Weights of a small GPT-style language model, trained from scratch on English Wikipedia.
Size: width 448, MLP 3584 squared ReLU, vocabulary 8192, 44M parameters.
Each number is 500 + 40 x the weight over its row's rms, rounded and kept within 0 to 999. Layers, rows and columns count from 0. Numbers have three digits each. The size before them is the row's rms in percent of the matrix's.

# layer 4 attention query, 448x448, rms 0.0562, rows 0-410, columns 192-223
183:481564487551534509530564480437483520552530539437506522522446567435553512522502497499505494478565
055:480479502491516519582521550482489480460534451513474474519468531516474514419502497448521476437512
087:496501464450466535547477524545471506505520445570509478539492448551416475430497516486488458521449
077:556494550546599493476474526488498500460489540448511440520566560483529481565538463499536487449491
106:489523513484519460520517453451478516490490527469421541559478560447599554597489452517484504470516
079:497469468464536474452507487514490453528486455475464509450461479471489489519572473513521572450527
090:501531538545469531495494416494511516552518535505493442470501501506501547490409524562489449465474
088:508564483505420512536520448480485523526507491546421503468502575550597520487508508500482506446515
091:527445509500488518436485534564494457448530490557515441508523495500499479508449530513526456506472
086:463530480526469463525495487487523620441506457498528514512474476485487526469522458459490551466596
082:574454457482509508446511509545499452483482515504479485465495474431480467503571465528492548513522
081:491542544536540466519536500465494559507529562435498501502487515463592536516479454495553511505507
080:498529478467475497477521513521519436494498491581509445484542446575437486433477565545508451549431
092:439495586552531492500508480434475557479497534429547512504466437424521568518524492456524514466562
084:491429430579541454526434537513480571535520519454481461503511541521521510534542491547552548473562
094:526497513525463454562489553480528478487484485465364562505498516523561523474450471495520476536500
082:501461518501479490501452446522424516511462550495519586551494536483434502491563519492532498410516
092:489529464561491492542501498455457515555489620487504546506558488494491463513478489479568513512492
085:473441498492523508478516497488459526450514506522630475511505420530500524526478535487495508541490
104:494445507441480453503482594532524515429439447535480507502523405489462477472514507465498524498481
087:507492571556474492347455514463488510530423580515556484457564528462528474535463463558506406511432
083:449611542516539555545507528500478556456492501455494448513539588411554517496549531553541502507476
085:523486500483449528455505524481439450491519592518510516470506533517538402501520507497531467472518
088:456576462482463504478522518499478477503549523497472504538531524493517456471463478529506502569550
077:510474561526484453526527519519472526568497498499482456453483550551422508540498439453511520487510
086:436483492503484527434526544461478451493466510426469544462527473409522477452557499451512532516575
086:549429507575551466560455448492483530512468484546494522514529565551493503538597553504564504470457
086:477493496574540535526471492536475524472430515497499498477540577497438506547557516553538537394526
090:552434528541532521481449455541449578527476546486587508497535544585483491510534552560513451463456
087:513475491558529534496495443487486527530487523554547494517491558584490505473456492567489495463459
077:448483533424464555512561514521565462493493502528467530536485423501516518510431537458481469561531
082:473463522510506455493481439447497515473462500486499542512558498388543574534489545511474496474433
141:503544507544514510507529433471486508567502577461502559498450550439561487559444497469485507518552
149:461526502543541502533544478454502527540522526373510515511473577432583521558501451520492535434567
093:460486495564557508553526446440499586514526521431467509531434544424567553558528486512498518445537
118:576454512462468511477456512561497470456458494590502485485536427517440468468535537477495456540412
078:536455513461468506391517438525552417438484508499478492461507510487521461537499471551432454540418
102:539470484481492517416483514526531437474460493493548477503553467521417520469471545462542447554432
098:508490473470456535466543483516494442518504497523597537461532461548466430513456544459462460537455
096:494463517416520578505513518539532485472515504488497429508522506517433452494545530498506502556465
092:477514491515475507449479487473472546512563544482464525549512532441587540544451486536532469510482
087:494512497579508534552435500512479585511523497471497509498468512505543565505496533460489504471510
099:438452491540499468538524510500462530503545562488477475520500483437573479549502450519490553480570
090:501563478470523543546559478458526518514512551510625532532485504476518519546550502459466491479547
084:457478513535515479550472499504498533475533512492523458553549540463578537560525436541538521438507
073:480534500592504505485552470456501471533503545455520484486508542537531504526506509538457511524468
083:494501513480467514592514486475510540479489541468470515493466513473517528515488442448425523454551
080:402494495448535501459562485483619519473526505455480475471450507443476555545506482495503525503499
087:509454483541550470471495565524491497496495462425490502528450495450465523542498448506512586457545
091:533553527554521504502575404453440479522564598481550508507460568454572561540514518458468457461485
080:495552404469565476479513560489531419492530511454426506537515492479503514523444412472485582433449
098:486512463543527514499570476464497521529502529441512396506472476407586588547489532527489552436533
079:512561496502510571485512446487453516529523553510580482538510556539505493483514528542493477454508
093:496494541583455446455411526474505403563514528528499531481492445500501452447473503498537468571521
083:435399473534528464497470396562479510399470508505457527541431508470479493533532511492470485478477
094:505462412527465460444424472558465510471512520501538488478493417461526474512466538510476440477441
078:446474527431463432472560483478512524401508489516522483516472465403520548500458501474470506497579
087:531575569509444498554458460544509520562436430405449493512561522545539595450498505516472450498556
086:484478463495505538535492515513467539447546526474528532533487514553516427524520535452521521513545
085:544600514496442477507476516547563462551479471481419536481531467561482461415372439483476444558477
080:458504514438462454529479526551557510449517546433427544531519479436520433506461490476536523543454
082:492546511422480548448456485503557463530558538515486518520486539582484426480440537525520493591480
087:468419563472538413496433471478424556483485521455478547499496483421478537489563494507465486472519
083:544506435512454525558436547526429551500503448461496474567477450484477523462439476492468472497508
115:509549478533518506567523385474511578530509549432503504547454520454563515521544496544508491467522
084:477530478472546492464528468499480542487522488438541483557496537441594526531535510452482486464550
087:439492463437500473431565552552510499466497489501565450557511498439563558500509497448467511482540
081:548489518528527542549425512480495475537460498480409510511508485551402438452527476525561520459458
103:462553475499504494537496484444429571525479585422479482499503573462630507529516484526499519454493
093:569452474516542507472452466492495473555496496505414542448404501462454449512535535525543548501457
095:479578530505473513578528424436465505582543526471490512418512538530493541475473505522463478508484
094:525584490500429524562496471496465506520453489469445498452487537506541512461526474501516539413488
092:545436489512470531464540523581540462447563483542487474518497475498528493480488508453495524538510
108:422457470554526459472498517524491551407528491452524556561474462484502515489487468462514593514618
101:574433427511506492487467487524486539481494478511437448522461534513473428480526505589547570511455
094:480518555521554458475530527476497562476468548497508537513555520471556490545491470460486450508601
106:483496465441456491542524486568517463464494496571512500467548457575497533487490457472456432572488
101:496433531572564479485463476476537505504494503466490537485468480421513543509526540482490519526605
099:464422488519535474479411527497514493543444471428435500512533506518499466488489495525483511478555
100:452432511554528493566508555401405514510547470485428564441501525523514542524510494541518485554506
091:526530540481481528512467451471553483555493448469503556547538546518425541467528509532456468471554
107:468491529515553488518448448473534561529537565474469503464572487503486515540501507533566492459479
096:487469519491500525516498582518489495481499472505531508498463406540499490477520464511523527561551
115:505432478449435488533445533541529543444491432527482460533548459527488443475531524512497520489448
087:520453560480495498469476571462535522533498580471520491449541532485504504517556450453531475457512
095:587588552452537499439442459466488537493462485461495478486498536477486504456529505512470433482532
096:498489510436479508575466524508475502540516480504496538522533538561452448505516463513481420445544
091:489530510411516486524501482500481486405582518553488531539540494561500423549482419508505485534514
082:509520599471483469517523475480501450502559518503503466467465538557449563510434479399494480503516
089:456469476502488521466465413420450551524470491491487507494508484513442483489565577542482544540448
093:508453527558518475525431488403575502592486475523495546529502560508476493505524582560583522522463
088:504521525566467509425466466489483443488481539464518471488540526486458476494544507562536495453535
091:506512576472533461465505562464497527576463517458543539517523539530449504435510488461516431506558
087:567461533485510520465482444480536523540472513515489537523449506539482530493429452472498458478526
082:497473493417441492558465507522485518467525498545486530505518428567527473516427515517564497548517
090:501478518485412459519474438459486502519469525492574474558531545466561533425466612536471478581486
116:543536485564522524545502473462520472552479569495488554447430539500508486500472487552504510532484
114:530564532563506513552503415459531548564527553400495543485449521463527467534505480550518480475510
116:470545493576544495502542444467508569537503541394510479538471526428605517517510513549488492470533
121:534462493471464508501463601569527403449444420582486514486533447514437489478530474465498484535457
096:512469511502457511526491496464520453507451526511430509467473553567457414466511486534542486508452
111:523465458467496516483545534528553395472502473522495480534454481540415466491493481434536511558527
108:526482473448447517539494506549585488504521495525518551499499430547437467554502500454503491574451
109:559448458427504511504486500524537452483484467518431434453471523556447431483508522501479458522431
115:446530524521478501480556525497474462492530529414527476487508510423556510532480449497490493487561
101:465578513551519511473441488482448533529493492469511520533473510425539536463502542465468467449546
116:461453529560526489491521469507502480449543566515514448513523481471553469517466514500491532482500
101:501530458536533539455523437536579495494512584500554539525476488413502566530555454493497468437509
098:385466509505515411494477561501464506481488516428601500501555522491549529537492472483528575459571
087:526544523571525495432521460431483478543493552482545427469492526546479501529499572463492485496506
093:443528525499473468467505496519477557478477559418490537453527468428493514532517481486483473474550
090:425494522507491505506547509514584451518519537449481435465508454442526502508427514496523479521457
108:580472502570509521474505473485502478493501520473493444543443505468464456531526540524527555470493
115:439556519534549487496577521477441471509521555459546523492457527460552557528482507449448474519571
100:474486430485584483468518502488491431490528521460506455543516483439506475517431494495460555486458
097:467494464500511515543479472505511563489469546454527453573486556464536563449451546547513501474506
086:575551517500523480481550468535482462491510498479479498437481522532477508484504465485471514439506
095:425455521594493498491462498465519544518541564562565504481520448499509514479518536493544561484558
091:444477526527508461455493479576474490408461496530493539474406511436572509498492480539521469462488
090:429511502505488482458449518523485554525586458513544546488531469440531538475517467502474422561529
088:475473456496439455570527500537552521425526494511514430527461542463569463434522550467517532556543
101:495494477466447504633469463498492478545481517495562497542537514522492594495450506510492460484491
094:508574523483520490506478549472381493514581510474496568490494499510437460509525561510450464504517
088:463541496462475480582510500543489567460518483470469521493524531513465455455418496483555492503505
088:567499527468485465544483523543562460446515527438507427517488479508482439504458501432502486513484
094:440491495446506469504499516498504518523525528514473499469506543533488421573507504503537567418570
091:427461516445495454455468495489374481494454469523506473460528547426565526443512524546393476482524
090:483559482519502520451516554542442494470461515427509488528545483478506547440494472448482480488503
050:513588469498496505520558541496516428483492569508436546463448501469513540516536505516510482503432
067:457525492467472514536540504522465544488488553425444503575500512444617588505494465578488481443497
080:469547482479512493489477500518498520527502496503564437560534517468550526501426504550546443445522
084:501435448481515505521465545506525439483529523547457530484482482565467449495544523474472560559470
088:498514485540461549594550482456518536529478557453466519490504504471554419543527490552456558543468
132:487474466511476504507531469524509544484503486445486550420501450480503501512579457547443535500448
117:526591523534452470505543442461513516501513527480451520432530489478527535533488493486449426524434
123:573576483558452541507560448439551473553452524500450468471446519465565509496495523511479468488433
112:479429502516511493477457558569493432468517498472539482489506492518475477534508519449543564507561
119:488460487495571503509521545523498498430563494477532496536483542506559482529419473461591572526617
116:489391480485539551515501509578495558434521503441461451433485548583516507500522490500544610532515
121:455554520496499413516500602513385498483567516476483564503548541469558448499479434485506450559610
104:497529474528476459500533488559445488482503534461508551446525528533518479517487486442509400499427
125:442546534495534478538503479545444572472590537451499539490473559418567482491502488482534476532565
113:433374515529575461464399505475477489521572576474458459443481547478512479505500492509575550524550
106:488511434526472531559477519431502463427493448531422522489487485453580490517461491562481509496525
115:534515532489574568488525393497540515520496548501529497524494540460470534456533500517514512424498
130:493430514496537447482423450466480532533529567479436484487519553526493500504453489523564516477532
104:516469552511523474516493535554484492469574495565582567443515491479475431468479476487456440525467
126:503455511441439455529486522510566494488483472588518457543550471559423451439435548513505476539439
102:497398501515490493459493511558452441501495544482516543481509586504467488472506470429539462487476
107:483554481421512462509445519439504468455490492528554478562495521463490526487492511501521460450510
102:545486540479515557533498401461530476549507509533611453551481504474473513465522498529497439530487
109:508418510449578495516459474443492415486547530583488513564491477543463465434428488472553560493488
100:541502568505541543466576511500519545538472523517483446465416532485435547494528586482531509471467
098:512548491435435519493487388431498559502391508510427465525477481530481512462438461461468517465475
111:500544546507485531544486483455583525519460538489496403497545610547503521532563544571565560430491
114:547460536522484440422479436531470462578499532423544516529552554474468523504540445436514520407470
115:496592550507511461479540486529468512552495515426551557497536539506509493510555460516461425440472
097:536446468458550535525466448527589525521530492524567527498535535548520487535546641488488472475523
095:532480470442469390520451544495445473511556513545486562512495533520513441465385473432525451534503
108:473571478537455404551534512483453501443466495468488512528491569483498489419476461562487485504460
052:595450517509518502581543439454555499473443451531477527407525526484406441544549510414453541514501
069:525511485491449522555546475484511486483496527522429526487459543484484468540552521509443534500479
078:512553493531466487547554496449510549520490582449394527521497493475536522526544457556445500470491
084:492469525490573516436471558560474440501502437536564471482477518472456477461459541488550470481508
104:470454462487475487501506529499479479459467548510455544427470516574494489505521505505460541557479
108:468426499503526498448448552601476419436514455536551510503486493503473447501498467446541506534549
114:498453505461487493460530527546483479472567522505547577423510480551461480471484514432487479561486
137:470447467492450493491548501533467511484509477455468540422536462515487493528541488502435492509431
125:503568530514518498539467522489467439532493529513493476529514500413528489475448469498510436487549
100:503581527487478518493500521450524508527458519526468439548523494480522542501505530538480484488554
132:501508504523541445496427487481502414508483535486481443568484480431473474462480517478524539499567
102:571536558467537549510537488432497501542522517546515530544537516531507530543512462485460444510574
114:477468509593580470528445550497448422441525567488516438505465598494493474448488417487566550516585
094:543526508546514551503492507467480474497470485551483448527462484465423481463603523523536462542530
119:524522543480489452473456530540464415485495536521473450581507484455474464478502447453528475466557
106:437541562508482551482527536547475497523519475432496478513565440423506449536553551552463459460464
107:493471520454467572470541454513514563484470489461489463463519531545473556513558478586457564470524
154:488583507580557528510529483499419481493511585464473525476428521405549497483521467454468478485496
102:451518516505449471504521482502453501443495531457398529523468450458525505485500463540522624480501
119:461512463596503509510543489500443577506487595454447447503469555456563512531483528553495465476426
095:516518483508516470402450522484438432494590506480463518488492464528539516551500508431560504541555
089:408482476539540548541453483525526529516500504565519486582448497430447496512522470468553527482540
111:461530525514501460520429524546487463432458492500450507536529556529507506485489469513570483432500
092:416569514582511385446475497529567538501481476441594601481477485430510494495444461534460417465491
107:511551456528442519562510505514533526519470534505508510481515522470480463451455473538458497503462
105:484582482511450510554576441503474514512454549461553576475522535461528498484463473578474445463465
099:561585523488542499515518474441413500545507485536528485464475492475486441491432520485481533573510
134:482478523460472458505448533490508452499511496550433506526468475528488476471422526462553477583572
128:500443484463493436500427561492530431461545457552470492496466482520489470480447519456507553574571
112:521478522442503499539457501492437459513529474604510532510474515515534450559476519421543459554584
105:398538489463531437504500526483402488494498471505463563541530552475442454478447442575428481480510
110:457476394529497438438529475529539486548508499479519594504418511393508488426500459554488520467501
089:493460559517504531483450433465467575492478487398521474537445480491544521537519499512511508428566
065:461538557504528477512497496471490572475477415439542513553524526462535553537531499544477460484557
071:421570477449505524486556585489533470530489479551541510517558552474491543513516491593504457484479
064:498432473530556498484449481544464522494541568416446527479510417524515432467517471433513585495473
087:529493508515521503506489448417413527470487575429487477510508479479595551563487478508451503449514
091:501455465526522533490507441527472565455521513441504541528434412452503446517547502502508547524522
097:512574543512433461483522425405469516521553500428521522409508458509543547504455518480423414541507
095:503624505545463524495545464394504464532504522480497499460486526486556536499470526489441465436466
092:485453523493488517526502571586527440467529453551510473481545519483461477450521505460559558570555
102:425493430539516465563500524525536506425532446543456475532475579516543474483468463507551622471610
093:515407437502525496531520472584530559461518545505443459522500556491425474491579487548542593502491
110:517522470481548440527477512493418470489481493510491580536499509492579445494469478466497423519576
097:465559477497460448517587498529500496507551532520517551493536489479498463505485495485459418567481
113:448495507497542463521473489500481506455517481434459560524434512493513484485467484495546531524598
115:436433492545564468508452499571486508525552490455454496428470476508457475465457530450548530526570
107:544467432564559494569466540392500497473538466540427489522493492493600480541465458532467517475477
117:512522539489534521448510448494553433495495541500508468530509567474462566409567504502506485461513
120:466475522486473455556471451510578542536524566454442474496523491503461510543479484510572536508492
102:467500478498529464536546539536528459497574501475548564428505494505532485501496462485441500568509
116:516503471420432520527528590553546478525516493517496468460542491531465489478531447486442548509451
104:480429532476484479513535520491506538541483522462538536460528514494494480537499465489533491472447
109:524549545414506471457478538479480453508486488499563479508509495465529554486537513497448398497527
114:532492543477509517460540494473526426551552542544574495537485501491473507546527455515470444491474
108:551510535442560514508491499478495412509599543584491530536496513552437470507475435427499520528446
103:446517539529467522481504477467489549500541494442508469388485527513422569509506519477509538508505
106:543584441457489511504522470504536488485476527493438490522429470455473525495465399485462527520499
112:494442531561479492546461454494596526520471543477466478484539567565505546497604544538621517465486
106:491502552500472469497487474486452431527490487386519500525535539499485466542562443535562525419528
115:475509552499502412472527498527464517529500505404586554501513487518521510489536544528528368444517
103:498441496495521523502454441480547582495484461537528494463534526567535479447501606520485498466527
097:537479481421500430546453538518478453533591482526447470541491486497476464569391451439514442559490
104:514523469460449411483502543504509458497470502466543487548489511418519556464474425486484461518477
082:593447556551527571552436454467479543525490551469503500481483493509507490493467492478456492477483
099:561456577547532560536430423479439571481497544426496505525450459479532496558481473460458500438545
088:522525562551502503534466457485445557481455493440524513532481524506569550548506482494472454451558
097:502484426487497505483551579519549410525483513571511486503510556477437476459522524506505473575426
077:529456457471469513485520551484478467501475585479493493401470491450464450449503471529479517552435
095:518449439490516524471538528549512389490515482544539475513504490468445462463481495456515508570462
097:493491447442423495498500488583584477480565502485520547485528477509441459443506554487486503581492
098:512471478448460547507562501539502570478537533452495509463457505469471436497555495509461471526449
109:551563489500564493489485508450472440553482547540521457539531539486559521550451467482545422463494
106:523558526517464532492435470451485500514458457519509467492500495530557543465467538480457432432534
106:490470558541555458496434523521509432542507514478482443517471490488465469503470482412539542472561
097:522538502505500555495507439432486511510465499523496543567530530507550532525515489525466428465536
101:463486519550606481542454580499487453471557544535524503526499548510452527473466431409549533496530
095:546530558532518562492445486435436403513480523512499470523481513534496471492531533502492403504478
102:483550572532498499512454524519441447420488484489476500522498507485509499468475442474456422460560
105:467500538513475579449487475527456508514505516419491526463483506469538491510560544542460474497497
114:584478463499515599483479461574480509448441509479455442444483537533467501500563478540482600441541
120:457567518544553441479529490453425428478521559460509576521413487439537512495445516430503425505551
115:512507442480489538493496434540454451428481535505456510532478501446518505484512463469515544476466
130:482538441529519486497581465527503537515491568444498516485487504410535570534493522511465519512465
106:495494554561533453512466440482497541464539491527490512518505499527520462492474598433543482530561
107:409483521535496547507459509449557425513525517553542517556496444451444531460513472480534572468526
110:475499523534491440577439463531495523408418517502490530551473550502536452422478515533574464495512
104:457520479526459385460481574509524487513537465445570579459497420451532531466454499554504435466446
106:511525384503452535524477510506478477452539518516493492464491515462502502454488441489504525520539
104:516486443480484507524590422512498482529497522476568594530530514437536574483497486498492458475482
106:495507570477554456524508577500400499498590461528499451472518550528500493532450540450506440526515
106:464488565473447459556440511481518501497509492565423484542526538478510488404403481493532425614526
111:563467516426569401502427579489580446454490492550470373542511518522467469519463502447522492535494
111:448479498442515466571538517498528522552542505614487509502475572463527421585461468495530492504537
115:439474554456522417472456518476393506509495465508497532511433491500485437486456470550450503468543
094:480510477507557494392493575471504472532505440407519595566457527467530480407455541526489444443493
117:473570507565544476521530444437449540518522573460545524543482511425574527522483490522532474494546
098:501546503554554516514511444457499554538529513430570507523474534416559549488484498469537466475540
062:452510518503426523460512480483558477513497503414602532473454516446577448468443519481500515521563
077:487476458467525480505464510503495500497458456484433464526550503567453484535493489542508534508439
098:459485456523467536510488556501452475514528566458542476527519565466561510509445443562492497479531
109:515499466505538515495492468468508495486496527505416509491494461484494489530568515537527530519431
096:466548494514489536513474505516531516497484475479455414474520540579464613507490498495493495431432
105:496510479504463532439458473532542471491517468466479415527524544550486587492436469543527522447466
096:503431471502526504531478458570554522526557413472530451531525527527534493490500535482525535473464
096:516481566502497465515494414535536523487507479516538560496466473510532495535496487418480532474593
096:501396479538525530459522470486442470500499505551468501423482512509474504455537541567556546548541
100:472498554482533459453517502502434556458513510431514536503485532503524452546501447515465514438583
100:505489476460478444511533548511526494547484508549493489429546534603498471485475514502474456514462
110:537550500560502446521475456497511560493511483474531514528488457437548447482542500504526478517554
094:508416505528487493433482461461417517515488486488515482487518531509551486520564517532508525433500
102:458507466572469492526520533464479451509527504525407566494481456457505492531458491486461415520543
099:499507469461525486563501463529509557439492448496535493524496433485451512463540507477482486467519
093:587542514560538396443470453440432559506525550532452565533520496489523498523516468487541406465527
097:489492486487460510575518539553525523496446483519564509446513428495515443471501504504460491536468
096:491488451445448440473484580550497478511511487583492465493539507498497452490410531598477494571441
089:548437504477536455477529492456478447527509524419517476500503538474493530469468501474558483462529
101:541518542425480457534458463487483519518487541490548444516575451482524458485484486477536460444489
094:462447478521499530480485509444507493538502491557551489484513481546510468515473513521457473495522
097:496431468504560464445456429452464475525565506525489503493478437549453507515439499433510472446488
097:548510579418496537548546452540545531449532479533561531519470487492472456500495475383547483541523
102:438539475505485494451472440416425538526487526553503441520515444481443509504439533532447501518449
105:483508526487486432516430561490560508475522458521515515582534537486513477511547515523559509551509
108:509477530478505528463486524496494479527537516522585480472523539453509506463492518580470469447481
099:548521588443505491523527576500469499498477480458553540453557555493509437465541483466480484495492
088:501457476528517532561480425507529499465482503457519538570426521524500518491539515460550530444515
107:479506495449472475448427572475471480481542497568490559516545506503491447476403505479489462580503
102:516520478437445493534522556482485459526493525513574475510530551499512423466482557570472486577472
083:493517445516491504489539523474459421509482571557436518454471552548455480473507519501442521546473
071:484575479567554482540508495443444515535523590436515474561497540449514527563536499547531537477506
127:475554474590542512480508450468513509521530549458516467540511504441587514496485499551504496453478
113:496410486440475485542492586593531485484459413520492488485551426516452469480513490456516476545478
107:480487466459457528510484500491502492496430526473414555481492526526483464475492472497531498547468
117:506429502421478479530467538519517502449470409496516484481490471553436423469503521488469537519474
114:507448452481521474466515521455516525538440489560524493471524430527460533494480554468503520539420
126:488501514470492504470520531480483470534484489509452502402471492504484485468571528517474508522435
113:483516539499488503464504509533501497518524502401533484493448526455536499539435416489490468522597
092:476504479532507524477521478519462558475508490459569488570483426452553552552526488502494507448484
115:514483577548522481459476452496474496454530499478568501592457447437545481486506470509483494445578
147:485591468590540517452583472494471489545545576513533516486443535455522528508515494500506484527488
115:475455517530498503482463479497451498482542521426566476569503536459508489513470503485520503467557
086:523535522541502576470490466455550494485475505477553440542479499451478561531523584454505532464532
108:525533539542432505490506512535506519488479483473510463562551481424507491495513486534473486452561
095:438464558502549509495519571496527576506511457494482464543525467469532490478534495561510532444427
095:502493492551547542450543441478494508499527523495510491527428420454475495530537529548490586506518
143:488530516561499540509584503430480493550522538464538521469486519465573486521568511444457486504533
097:460551505529539518439566451431444459523522516493433466486456480437510500478520519521483543543491
104:484520478507448518477497512504466521527489493521521438525510548498573472544467538577464525532460
092:580466517540527499496465433507519474469462455485455527538470501573473585473520529424493526442487
120:500513456529479438554491492500521458553455538458432519477478558520497514519506541437519499525498
117:440501532488484480545443552543471529471493460483534491584472527434515486467488456510505500480523
098:502591533493503502525504595553499495513532440505547544487487533441555443487506483511474456538512
091:449512457523451498517530540511518484522509497498497475477540507462497444477491506548522540627510
093:474466458473445478551466523530548505496462526457512544463559534508487506553441440544429437543478
101:540528536519501504519508465499432591424523493555525514473474445452513452502477521538482450477492
099:499494495497475454483456522501418525493534493456384527551458547561469535460445508420571446509520
100:493454439388470463518437525532462450468502456526497550532450473484505466461483470422542486505567
101:476503498502456471425429504517431448506502479443455520510395556501484497509457492455531482429578
109:435486538449481480484498532547453498477467494488484547474526480464522413507534462556437443482543
102:480493521478452604479519462570579489467510473447548533473522474482515441541495463503459499442498
041:526558451499530475511472517535501508487487515531476619485572480487515493445442538429544525519524
046:485517431489508535507515543523528497475560576478507525484478504464520467522493535430556554509436
054:480523504461503459470497524530501510530501534543525594496531537518542486492517570506541524538470
053:501482557529504473539529416509501438523482471408462409560505446492488551512478550457506517531561
064:454524511500489449443525483425470463428470467495475538516490474446485532513504493487426552510504
057:523495498507533453497483525510514459465463493471494449486460417499468468487505470431464528504548
066:592493523528437470525529501363463440543483527502522565492466410472499421541480514425452461553514
070:580545542549460494468519473388495453533483582563542530475503458454468516539516535427452473526449
070:459438483535526449554463513571518516446549467458534581486505475487532488507517512547513501519532
079:418491469519541515555495539488493523367519490518440564510470479523562416500499482468513513543511
079:425431531509490474590508503612578589425513490474489483516522549533513504475501486563525558459545
104:507564475459493504506472485473367463474491489542457561506456498478482440462520493486519492555570
083:454508521538479434549504478519391513484499527475537498594473562394571474483507522470513448517572
109:436592470424533506549487543476424434474508507522438511506444571528488452482511499477484506521568
129:414510476507485465515455465533396503443551513519471574473452480462489401439447495425513489555538
109:566478471502534493477485555481546508457513440553450497454526435534506446500464473530547517472479
101:529497548445555530538487489476524433505570524571534426488390555544483590441477484470494474469538
138:398459438515435441517477451504541582501533542446407473482549531435567504521471503501520531534532
110:533479501462540557455531539475477514482568567494477529446527487437511465470464486421449438494484
129:548429512431470572513481570505569421472471479539496435486527492526436469489495506492478557434422
142:420451551540434477480513448482462573535487539475511546531544522507506533521473550541496456506502
119:492538495483532419472505562455470430457519512570550544483522507452488493452541435483478410507498
110:524504523495519565589530386468540466506533487511582437572473549475467531513552492549547489500538
116:499445489446489626483510451494468432486515524536530526485549547486436498509526518484516563499491
119:417539494535511529470544542487513521517491552450495489495503580492530532526516549495494550454516
111:576518449441495551495446517477501449465451458484443479531450502472471494513473414504512527468526
131:480499540561509501579500572511555516485483522510536430526519615614560573508504505528504598446467
113:522501513481540450473507463467415462542557503444595619480479455409481534517512473412524507422478
135:422500497601491410475522474474477542557526533430553583499518497508559531496471497534535470473502
139:464510543516505472510497471510518597530551525558531489440589514558523525497507540539478397488513
110:586509431467544471566502511496459392494489458497533469531498513450450415503510474484492519519508
110:519490473512460434451473555451493469469451504506469522529432513453501466446502403529493522488485
036:498549505528424529496513504442509439507456552439556544484453408496489521478532493504462511470461
050:473548488538489420448514460495467421407476523545450471498527466505489576490455496417478508526549
053:442602475486496476518507484468509437465474494484497562485513508448449495545475544453494488604466
058:524452551494524539504484502557496549568508430407478472483527550464513556515536458549515471398464
054:453520545557496508478507483549502516476482449441518477496463489449534511521502521493511502526577
063:495484531520564469501505527567510483494532485480559502492492490493567496447502496551541445470525
060:543453487455497493473490526533539519494497515488539431489470533505530500418458509480559464468522
071:546426513497456492464498529553516576500483528475541492453492501513525507484486502516503528482475
084:542535522473493582463461515429484424532470469536515491503487519559495467498488494506496504494477
086:587543521478488510452469461404453370534474513556526525492495511521465451514511493461485490513465
085:438528471458529516512424550464452430461531452527470514504462473497459485482467523495468523521496
088:544562528444526551495511557415508446484472501546534476482526580567481590572517454481480499485496
101:475543516467514582519438514549418439452530496559494531500475585573447462412533478535482512558556
095:580565519446534567460439506452461386550466502543523475470444520517414547518549485548488467506500
114:479549488480504516488482520481422411480522470516428557491448452460440453450547437470479503511536
103:474493485515478513441509501505448499548449512454416476443537466526540484445503513492478510571477
123:597559484425504587535490519552520472488449490543487424460474577565465505469494512510468501475518
147:462565445520550468510505496478431465475521508492447543495446514432517481455519445438481492552589
123:511586503462453537527487500435492433393438527534407463503450523482509493500497493526491521529584
145:486491417568501493466521464464497570507506590461454491504528486401622521509451487506486481519491
130:445497496543500416456495478494447538523605494513500564489525401479516480507489531444516445594541
132:432526568444538535542478529459490493468514422507523501526459493485435462515540460515495514478517
119:471472515484476452494431509541454537474524470516446636495550522527541514422484496492493489505464
115:440450509570519381437465510453514505471501527469566591543518487484530505497486476581505496432479
114:567507426486498551547456556492500411444478503512389480542487462494501465448491449502458539481508
099:543550545556528582506533453473431480541471545451568536564498483510504469424515536473543532461456
119:537489491453528530529568499548554494532574541523545604449553529484531518515444426466470473572437
117:389480508445460499552496501511526489428456446570450460515492476525462451456444507502519491604560
116:541460516429471470515464529507522472444510491613521549464531542546503485446509499523431455582521
132:431520587457508528581489495499490518527519433582540514475517512512435456486477481527545435546498
144:460431470465461475415507496467453516508538463509438578518498448500472479466451510537498492513424
119:595471410561562467430492490487528504566496487508488570469485415393492458435503490512493423427468
192:480572470574530480501550478444471520532523558453525520519461531427563511513493499505493474518582
050:511493542451468520440555529497508482469529472520527484497460482457467533465571510438446449487537
088:513468523390459526522512561526510481488458454537504439495513437539403491439580522456451459498459
081:485493469574595503493460480487482540469519550458517454526518570484556505554439488524579511437463
107:494542507541494450471513462469532529465499555492457486552483521439600547571475445514531525454497
081:489496443554505483448487496519492488511524482515506501461438511459532483495471493529569549458464
081:502521529530467507468474425459526514586526533542477535480451483513532512508420504545532509477451
086:460577471522440511539529458497493487528507512543434485475457556496602541501538466486496542473527
084:520477522472504481458491533564474509471517459534492467504531493511469516513498558538476491527476
090:455571487502482466487500486481499536438479482471548519505544459442487514450577450501451527490598
077:557477449530517487514463484584482479487505485513459439460545444472467476481544527546468545505498
081:480547591549538457503507471404530569517486528468480516531549478437565552542495491514569500448486
090:503497509411513461563516480513530466476494437564473491485551482591431528488538540515464485524451
092:494516538560538471537510442433472524489553561483514544516442448409521511508467507451528494447537
083:446504491581490472478459566482478521560505519435484508472506492491551524508502487565510501497569
093:472480496547465495553483567491529468476541538449374543475507510508553518453474445533583504502482
082:504518508488489520491519478500483461497549534464508587519468524496411459487521458509500475397527
089:524471476531504471581469486476434582527484581476455530542548466526462452519542480461541475473564
087:497463482455494528467528480509409462480526452463563519484472437509518520510483504435452488536530
095:426465459459507453522486524561514535419529443529526462542547461486458469469511520504513503506465
074:526469562503504491441454543446476542485406553498505494489522560478541524543505446512498444438506
074:447576538495551548477537488484539513517500479461497488483503564465509537485508554520490499478552
087:479497483506462483482509528553497482428533514496548478459480527520512453521501445529516495417565
078:404582442442514477465506505565483505452532487516503511547507554507503485509500439563520499552586
074:488485568501462472519527556564475460530486518498504444449466531520450490502516392402433462504551
085:406448451553504517498468471456466517474532546454515497539502504467485480469504557524537498536500
081:570494502579516568512529482498462522529485490524502510516519528507478506501554578487526493444440